config.yaml
head_dim: 32
vocab_size: 4434
activation: "gelu"
tie_embeddings: false
init_std_up: 0.0545
optimizer: "soap_variant"
weight_decay: 0.05
Each number is 500 + 50 x the weight over the matrix's rms, rounded and kept within 0 to 999. Layers, rows and columns count from 0. Numbers have three digits each.

# down: layer 9 MLP down (transposed), 768x192, rms 0.31, rows 656-767, columns 0-31
# up: layer 9 MLP up, 768x192, rms 0.287, rows 657-767, columns 0-31
down656:466447453497537480436546511446525510453439493525459418511490469560472398470453440473458440504605
up657:467516467492482548523443524542486483464605556486452517380471464469553523606411504421562463525503
down657:518467433440445576493536610510527404562461539524422519523594452550498534477435451485478415551487
up658:462516379506506500510518456485529476479486470518534478383526421505608537565436496584524457542491
down658:539479487454534629536524510532471557491493495512518454515485529502510423543522493570500469486442
up659:484423500479449620449429504431502489531405592550566600362501500508587562592491518588564458496531
down659:504414526526391485544506479501582425480540612556523474544493530450491463482525591507432551508617
up660:545476517549481545501516595484529473462570433463440413477506566497495520557552456500567415485397
down660:474498533573482368475435469504480468527457498532505602595533474431464517450383420516455522480405
up661:527531459586479531599556507561539601509464571436583474465560407568510505465539496447487437491424
down661:480569571531502468503523450471481489512449499477430491490507488485434489476552515462498550481496
up662:425509610487350491517481517534496485527486526506496512507452523542509526474425515506553553496538
down662:487479524511410521534524525545476399486412494576548569421551422494560601511463539476551462554549
up663:563445532447526438529450465484510576529462577508531456597485486513496499496486569487551493474575
down663:527471497522502470509552478472438496487528442462497564540465531511540480488480453473460458462495
up664:415431591537524515542456429454552602496588543507436488518480484474439540521564445451512502485496
down664:459429466509491463419402505559566458513566541456432527525585500585479589473574530506452462407558
up665:533409427486484558503521509480502539567573517640466473565438476477512563549489510454557467451493
down665:563483418452374517581547553504614464482439437524528502504475517592491500549503497469535434528506
up666:519421523494504590570482510549403489498509578519474510462564479581511510438540619521402599460567
down666:557535399526460528507562483533489527554463546567578565487502540443464478485453485465533459484510
up667:461477565511522460546500535410520455486544477464468522425392498539506478510548452538539532448443
down667:527545406558490508569551499556455544454475540496580487433485603579442563487446558422424503447403
up668:493610439596428525494470524611455502410505448500508527448511620505647441503445591431550499603533
down668:526477513556483375421508472566545465529526460427505485534534484474508536546493508502512510511501
up669:451502453483489511462427451573528442563587543509475480528437536441507507502445470477472475523629
down669:405499546563471494508477519459562428522481563577540391450556487447410486481438465421457523480485
up670:535642506421485573543504472500524468603539556466427467460515398492515495452476399547479470555532
down670:459543527518521449492514518448479579450549519384501497450507507648533378581411445467470517455528
up671:512544508490550611526516485456563565412580508505436491352517485465520451479479532479656552579556
down671:594486506430473507467551523415459528480502485503531523425419452520506573397535581490582518539501
up672:576514526587564536465459563528405490535479465470498444584531543522581489525507551400457467507584
down672:433430484497436491501554532455568574524466530523518500452526457576529554504496483541517508623421
up673:574602498516531524527449458424546504517428504490505581474520475401534521484429512552426487524411
down673:541487443507463451423381569486515582451420553508501491617505453524501526470564532566544520527452
up674:532481527431510507514565480473451546483548480587511513551562446527532511490531586549509511492471
down674:484430527586424453567518489559439548563459470566508529521471532519623463471549547497447496442578
up675:501477471474487513507427473451393518556536493487441410582477535500442474547491602522551368417461
down675:412530513560447532450582449592542515505421519470397522428548465557513548633445435465443518483497
up676:400523451534508452496549458451562489521541468527440440484439525426450503441575431516522573412523
down676:450583464567421538524510506552467459519519468554547501491501499530410528457422518458533514496556
up677:579527458517447511511484591489479522517530475459423476515501581533491453586550457586458500541596
down677:558566527489507478491462515521514544537510459530375500527440546651474497537528467495483447513488
up678:486482537520427499456536540481516543564478468505513526496477435557493486415509518510499462415444
down678:543540466495550486543463509515535477477535451540590428498590542572451524510547497512388521535543
up679:393491517590440523488584425429470558510437481478546488481525471529493485524496500458524369393464
down679:685483529571487505552444566438516466500459566493460511484519447504406552497462518505568526510444
up680:559468529405555474569540504592494530395464533478535567526442457430503448571550485412480498473509
down680:501532542500515539505557468459528549400458494502552539530482514492533544516524480457440494518571
up681:507500443442556506503460389435426435546549528551557475429547518422430506506460442517465411457490
down681:489512552453550415506501497552558603511498541548465420564529534541496517599526391462487494366486
up682:497517416421528516507508469520530565429451520465483487494535540554398531480606471489400526461458
down682:578440492510532495490572480547534468530480554513462499571479482440483460486506430464500488576390
up683:516542541484509467472469505481499470467611500496495503464541484500590564493404442534458454590516
down683:507491558533471486513518487613491527482493531452588477490493504477563507549460569544470474447454
up684:441418479446573511496470511450500427526435515494521530458545477539455497575507465457461514474522
down684:522464575429609459425557542502533503460508588482516533611568426525525583531540502551482467524498
up685:425489540585590479552518386413566551576530539490513540474479456526516563463564472457445630505497
down685:420514520527484574561514625505482516527475514435473572482557485473547494541502491556464558560515
up686:572546495512562424451484494626441450480560491685501520535545537496485447491439437512522483516511
down686:451545465422582510538457462628463503458472499634536507420558473459488422495450410381546485518478
up687:517474532443543497546503551508420444618631571560495423404461469465520534521427468446530466512510
down687:512499445539466506484548533554530392515538530477553458474555584483511632484504424517439495466487
up688:550532434497486461565464472587421487493457456542502425597446527578555501467559561489386519453471
down688:498553432481544508525585519495414469526424487534466515582540495450428463513508588427498481429495
up689:528524474444503605465525438492495508441471539533538506463602414444538526438508549526488519457546
down689:484484384469530415537550453494525492490402417554410436596524495600511564459450556586474534575461
up690:516483460663520452492567555511389439473477474482463515522475584564529502619462407410457474497464
down690:398498419498533579464456475461439502460412645536439560549496465464519445456518543580489505517526
up691:482582461552568494496422465507459545631518588517581490419467430535458488415462558441577529472490
down691:491527517590584499487589539515494510504492504427552469485526527501599411407553458535486515460522
up692:463464545478476491626426586408526505403453375341585430493498532408536504553555444574602613568460
down692:429347468416468586583487495493528474403416544506525304577462495471562366424634461481568610463518
up693:429533519474517590531486445439508428518543509535502548410404441522485527601501499459544412536513
down693:549405537418411473443375523465536466649545536469565485498473549430500446443508540462399447460430
up694:505575573536534459466476483500437528527534427498524488491486469495556527419490498413517593522528
down694:514483576554509491418498514511554553500493532564496434482530484469474557470413526438480531445485
up695:503489413495503457439519607513470517469444499562414507534480548576504495481423397412408503600529
down695:477509456452502500508424481504457519506567447444473555516483480539595481428510546590487458519504
up696:538518516537497526525484520549510436509524529453376498449529486598479614478537486591508488487502
down696:393501531560507484479498540596460496494455463509465605539556497465469453491428572455456463482454
up697:527453487563481556540572446438500461427574555530454500582530467483423503564521455497587505503494
down697:492563448450524440503468580478463460550387514509508483565464486450600513426551512560535464526452
up698:498506516457434538543507516515467531457490596497425477485460566434434516522439500496364503520513
down698:509589464495381411556587491608542461484507501488467465666505512545464540509486520433557452480492
up699:489555536505449465519447507429438504421548491465485428579547487493569566374399445461559519515488
down699:484506416508386495428521538480498490463562502478519418476494590535558473499595492454441425593488
up700:561540565605449511527498484487469522533559511570470434487532592481512498540478496421503469501528
down700:463521533566428510453475465469470481542472472486505451383491553402506539417450585566566472525461
up701:460462542492594602542455403512425455582508549566526515483553501478470540503404516483516480496518
down701:423439427528419527507386626473505506491402432455467473494660378468423480405532405457415470509492
up702:501525515643470555495473460494478470480526579563525391439498539490492503591439474568538449497511
down702:545510474466470447472498566500444459507535595456458503551362547595582474449510410518477491589531
up703:453423453515615604502473612440488408400556450468500476521459443424471361492436443504487501651562
down703:510460541514542471551529517470558500324527551533484448486522504370528469538408473584542512483522
up704:445510517440390558541530556532472509499517545519402370456527487490485526452501501475520479470508
down704:580498511490454486520497534456570612484441495563433542460546408505500599442541506439511516431536
up705:472531578472496521535471499394516400504443553516538539552452492410559499459406511483484498443576
down705:393617473516476487560429523410591516464548595452519505510526378385470553484493453486405609530512
up706:501355483429387579528417513517478574482553472457525544433543463528542447568488554484499465495506
down706:494571561531469496509431521514410460598522467609540452524502518470491525494435441576529437495514
up707:508492445552527540593484507506481483411461537486543500423544527451466566552536433552504451527446
down707:462535516545429425447457483379513502519498546542480447667414540527466570524540514554525546417473
up708:431502511513412568469380495457501493482527497519520466537510466553584475553468470455512448499478
down708:508503414401478450481529514473536582544532500577497440557479562582495449479545496478435548424513
up709:530427476439535464497466547506440491532430537510490458452447480528516505501496474521468454576462
down709:499475514558426448451470495543485526422466577438463550493551511540507464624462451493413410515574
up710:467481507479492537471498561582355533514557539444474509519433427522507509531386487483488481491591
down710:477474516490550508523437403386497415550454502446455401470541499471422474505505558559559483560538
up711:383528475490507579499555439459425533501583553413534529506563480485615475494433534493480449472475
down711:488518495440398594456491685490512482540478550402526449492610464507427508499473472528542473598546
up712:477430468464530548496518592483493506488427476491451492529413500465495549442496502547506417569532
down712:434508426552487469509434511525396488557476479537526495522548485483562529500532516535505516456534
up713:576531476414555444530463482498558480464480553452559481581525474473571505592517563510476505503445
down713:450521441470578501494478542496509489491606472420529528531486523427448452499479539554565504554437
up714:487530485515437502464499427424513492553525541483484529508569584409521416516537512459512509473372
down714:525565440474598494573494420561476631487571502387562478463507512499548517477501449413502486526484
up715:564512517482500483541560519478471589448499630448536401541463571505507521480500465493529469537550
down715:458526413540492423497500430483452521614547570469559513547488511567494591507503449535524479529416
up716:540577587532582434476459561495575485509485513539415441494537457537542538491485524429485465483541
down716:586490488542332483471413488507488558503520539439509504472524469507541461495498491505519498508495
up717:591533526513557530546491458424475436432410487575494504551417467523462561477442534512481510588501
down717:538451525448500453509409543493542478492565502495492589496564455551437496480519454514455517524494
up718:521485532494462555475489472482451449533549500479485501532563481573469449538497439515487475557563
down718:522374503565434497530514511516528516471508442486462535456529472496496445463492464449495594528566
up719:453579444498572421542456442476592374596477569508500516499541523499497540482521585523498444537530
down719:469492425501506491472443501531534441433534570581451549530493473534532448599419455488521498507463
up720:530527558574469597528494440467569480463487493494500467485456437559567583436567514509553582461463
down720:532512525435511577474538505514514555555501541626343447414462432552514438569464469563537581475451
up721:540614532548533478464567551475478514569513503510476476584603453524422430472378583445559573488440
down721:535552552556517466485483505442605497431517467563520438480533558462531503464434524537499506434455
up722:561461493552565498466438551487397502528517526451562549470534504480533512537449501495492476599469
down722:452557502521537469494540495551595457551473403521364512560527503506450451555450478566405644430564
up723:534441504490552509497526542468500475513522505500493467476441439544471495402516419470623493544535
down723:494537400487502508488548436539504553464444481501483472474478475427526465523459562497446469456459
up724:491525498521500476639505528536432459496564545483451465448492518482476539573513468484470512514547
down724:472496516479529562415460542495556487474465441492536382637454419504476481488523536529444440496461
up725:423484517556502490444555457526571479457466568576520504435516606556542537486505492492412510484560
down725:543517586475444532565565480463502505543518588450462438513463427536445514479494470532468590433484
up726:509535515542536584576429449449549482475565598525527513469500519507565509583457470532506465577504
down726:561495469582471427482509497558542524449432462536463479410442391531503474524527510536513566595480
up727:454510481509489548496548398593536582490501488544606561460456598495484347558519499488498481519439
down727:484608433522515575554589432380479468601489583424386466520465570490369514418524542521404545391425
up728:438456494486560525475545453471456454446512477494483422654527503424525475503497412459650546478551
down728:615485538517494375521451552417533581525398572396495445577505531452486412609518395524549544477504
up729:493507464518481459480578518546479576460424428442492454555447512500557588525476556426533573415543
down729:477538550502516559495475500517572527499507472454465587444544566457500599567449500482476567489474
up730:548399460508520566507512512506529451447452470422541565494425508500527472599532508453487427571499
down730:489576525465468494462530480461487545498513360516617450541481495461468345389535476556477514540501
up731:514569477400529556553506444549510488438506529484572455506539476466585511496492625510462525491404
down731:483519412495509460427529507419433507500426563542433622489486473461510561503602557473431471568455
up732:602487502518461461427566423490599540443546498461497431501539562592611456505553596514476452490426
down732:563458498488529429547502580510462441562502552553427477480488497465379476498571505561527487555484
up733:466495464463524520532585452538572570523536565521535462457507511522501521502489530599551484527509
down733:504502479490494541414535493505487513519568482451473513395475502446465496578431489537493542484502
up734:534485515525354501526567528446437508514536512500486522565423588523407465520552506634541440540420
down734:503474516517528407518479543483537449519462566471494570507651490528469531532484596446572396547548
up735:533466487552509561551601544396495439495553442342486440455513550446458476552589516429533581511541
down735:452542594514545515407534541482493467509473486566607472548540489452572456468452495497523522536514
up736:451531492513514457533450527539491482439439517494507426456475429428459452464502559462520547537583
down736:536599496548466539445491475505511516486397500557539577460568415469516544458458556439500464469590
up737:606549506492534548518471523531491465464594517502581489480474546518456541485504543535580583515469
down737:513474545522480598488373473524491486452508426536437502557505492605440535564463439515491392524522
up738:508582501491463535463475553586539361460603553514514440471609498472518571467402502510538589478495
down738:505590456450523501539479507371530494496466445565484485528481520512524574546491558431520488500466
up739:486435515413551406491538394464580437489569592498441615535461554508449538535478446488394480493667
down739:490435512499526431557598453497538504555436520470440596533543455420563412485519498496514521500578
up740:542523529511514546432459465476496512543480549301509559552485454361468500492482496419412552552475
down740:452532471427559553599495529563447579494652532415605507531553513396485549485553488473408393540469
up741:616563523494458484333492463510512403528561551549478502440555516507512516446441461558509480471481
down741:522398433495475549512538556517547614532498501582501523483451474534539427521548442513490491563488
up742:540523502558521491424485543505481514430469510488518491543446453525426406487477420539549458491488
down742:403533463541538466482550492536550551447525465482568427516465500508513561543542688472410611506539
up743:509484472538486463475558497510536457463479589458518439489540463480391542475488497484503454491437
down743:499508578502527531506474570498511511481408495466489406544519491537465475556554565462467493432421
up744:476454515513528500525522404498426583510414542522444505417520570485510438435470481506449497525483
down744:629487524525540459503532480588451436501562559533464452473491482530438540475505432527431497495552
up745:537522440466598482634523532530413356559502518486455509489486489498530481572546429407554505551536
down745:515495467443600396453445473500443521457574558482447565522473525509483376475525443477573366577535
up746:492416587486556499537512404455424464489544546537484545473477568494462484467392510484484525494458
down746:549464395505398495506499454453604503507550498531507511470481470502527556455593479617534572426505
up747:533424497525497437508524563489472485472487542536521481550543515499398528495453535513564543475454
down747:498456585477509513532507514457484464465491422544381405482538524564513410432549438509477500486556
up748:533505516530429541529440439481472454498481531500477479461415521587473567414439402502524453480454
down748:421502534445524559445487447529469505529445442556508534589514443452476471451524490546472508513566
up749:418487449527416485505549428479471458472470507439439461543592468484573529533584531428537515538545
down749:515445470495511528421540474526518468464558459457459505548506572552455552506475598566437620570477
up750:496433399506439446504467500529458499524465494456410535543511512510491491466416562579517496522527
down750:556405464361539493530475502533531538563518482463447506571430450433562417402434399505459562541553
up751:474493462598554594452453574451546531503512545449388485595472541422427512430534532535620581549456
down751:539477489488487528469389519634464613510551593490445528528526566449476560454418561572493394529497
up752:442528465565491554527549471548581529469513458459694526506420508473510421527430482439489486536399
down752:528461565462450494543438433554538429482469475494480539459495455498429550570487450470566501479515
up753:415478531452532571469441549547571482482555482542484467595524476500513513477548476598388478525551
down753:496491459521552472543493477422476455560585483532535591485407513419511493502530461490445520464513
up754:505536473529593505506543504449456480469568457483560525492567451490483503482570552520540483480431
down754:520462550450499527447432463478448608444576377510511587439411554478468444373573505561510471490497
up755:527496548532557556472614519478523442529511521477519492489370502482580501560553520436535515436431
down755:541521583551387485473545479557437583526508530385531582543488496460558384508439593441484535499477
up756:445500563548521544484460495517461507475494453434538560497492467514474518590450462450547482491517
down756:462524503471474401430590527558502514521556528406576557567576483528478480556567541546488528525429
up757:605522513546522426503513402539543503444554423539396487535389451448513515505468553527624465438421
down757:569506461468411582579486489590474460431522538478523519530527418472541466550567540595519524533528
up758:563543516396456422461446513548510459493487505553550515508531447656573538516542428624534547497488
down758:438499448548511468460442482525466494508393444475490478473474487450517474461455556445435467460491
up759:528534522521576541465490583433509512528538462455575438483403472503463575491430531548532564481498
down759:478555558401486656495571466391564477516501582403466462493500564403405464517500461437483468416528
up760:586565598442547509481438477500439514602506469519543496527444539491394536533487541509421452432403
down760:553442604408407530545507396459473488523459530405477489516498604529510513498434576576420498459442
up761:502510517537590500532515557513525556458578546507623447512435522547559446524573482427480475564503
down761:417479525454474526453571517421449534478400495445545562415381484494491527484465512490430430465450
up762:523458516477467484465518526501391482464486600540476472576506411411477563512467457605469440427476
down762:502408458444526514426500399503573509495488571472465554457473583542466535455510587531416563560536
up763:528441567569446613473515506434460434463400500432514516560450486506571493551500573428523512511503
down763:445530548564481425497526491498555530561503533527431435520496519464581526473514525457557518520505
up764:468501503581487553487607523545517505586491502534436395474454469549395472496484498473549476492583
down764:541377513548460530492494490564502527541493573455467443514472474525537458521465518540477553484568
up765:487523518475684488622578486543576496525550529473490470537491507551514495492560456490436578515492
down765:435487437531514545528441464550528488506500536478489432463580502554557515495578563508493521407466
up766:458541535511489474564522474477469506432457484544535484490431478549539496591423543477480516484509
down766:454528491522504465498544450506524499483490504434586517453485550478527532461487621532446550524485
up767:501410480560493519534459481538467453445450413519516537498501407503520449423489601509606517463643
down767:412606455483497530507448435447476489432549439569551505389548514513541471480469495543547382436469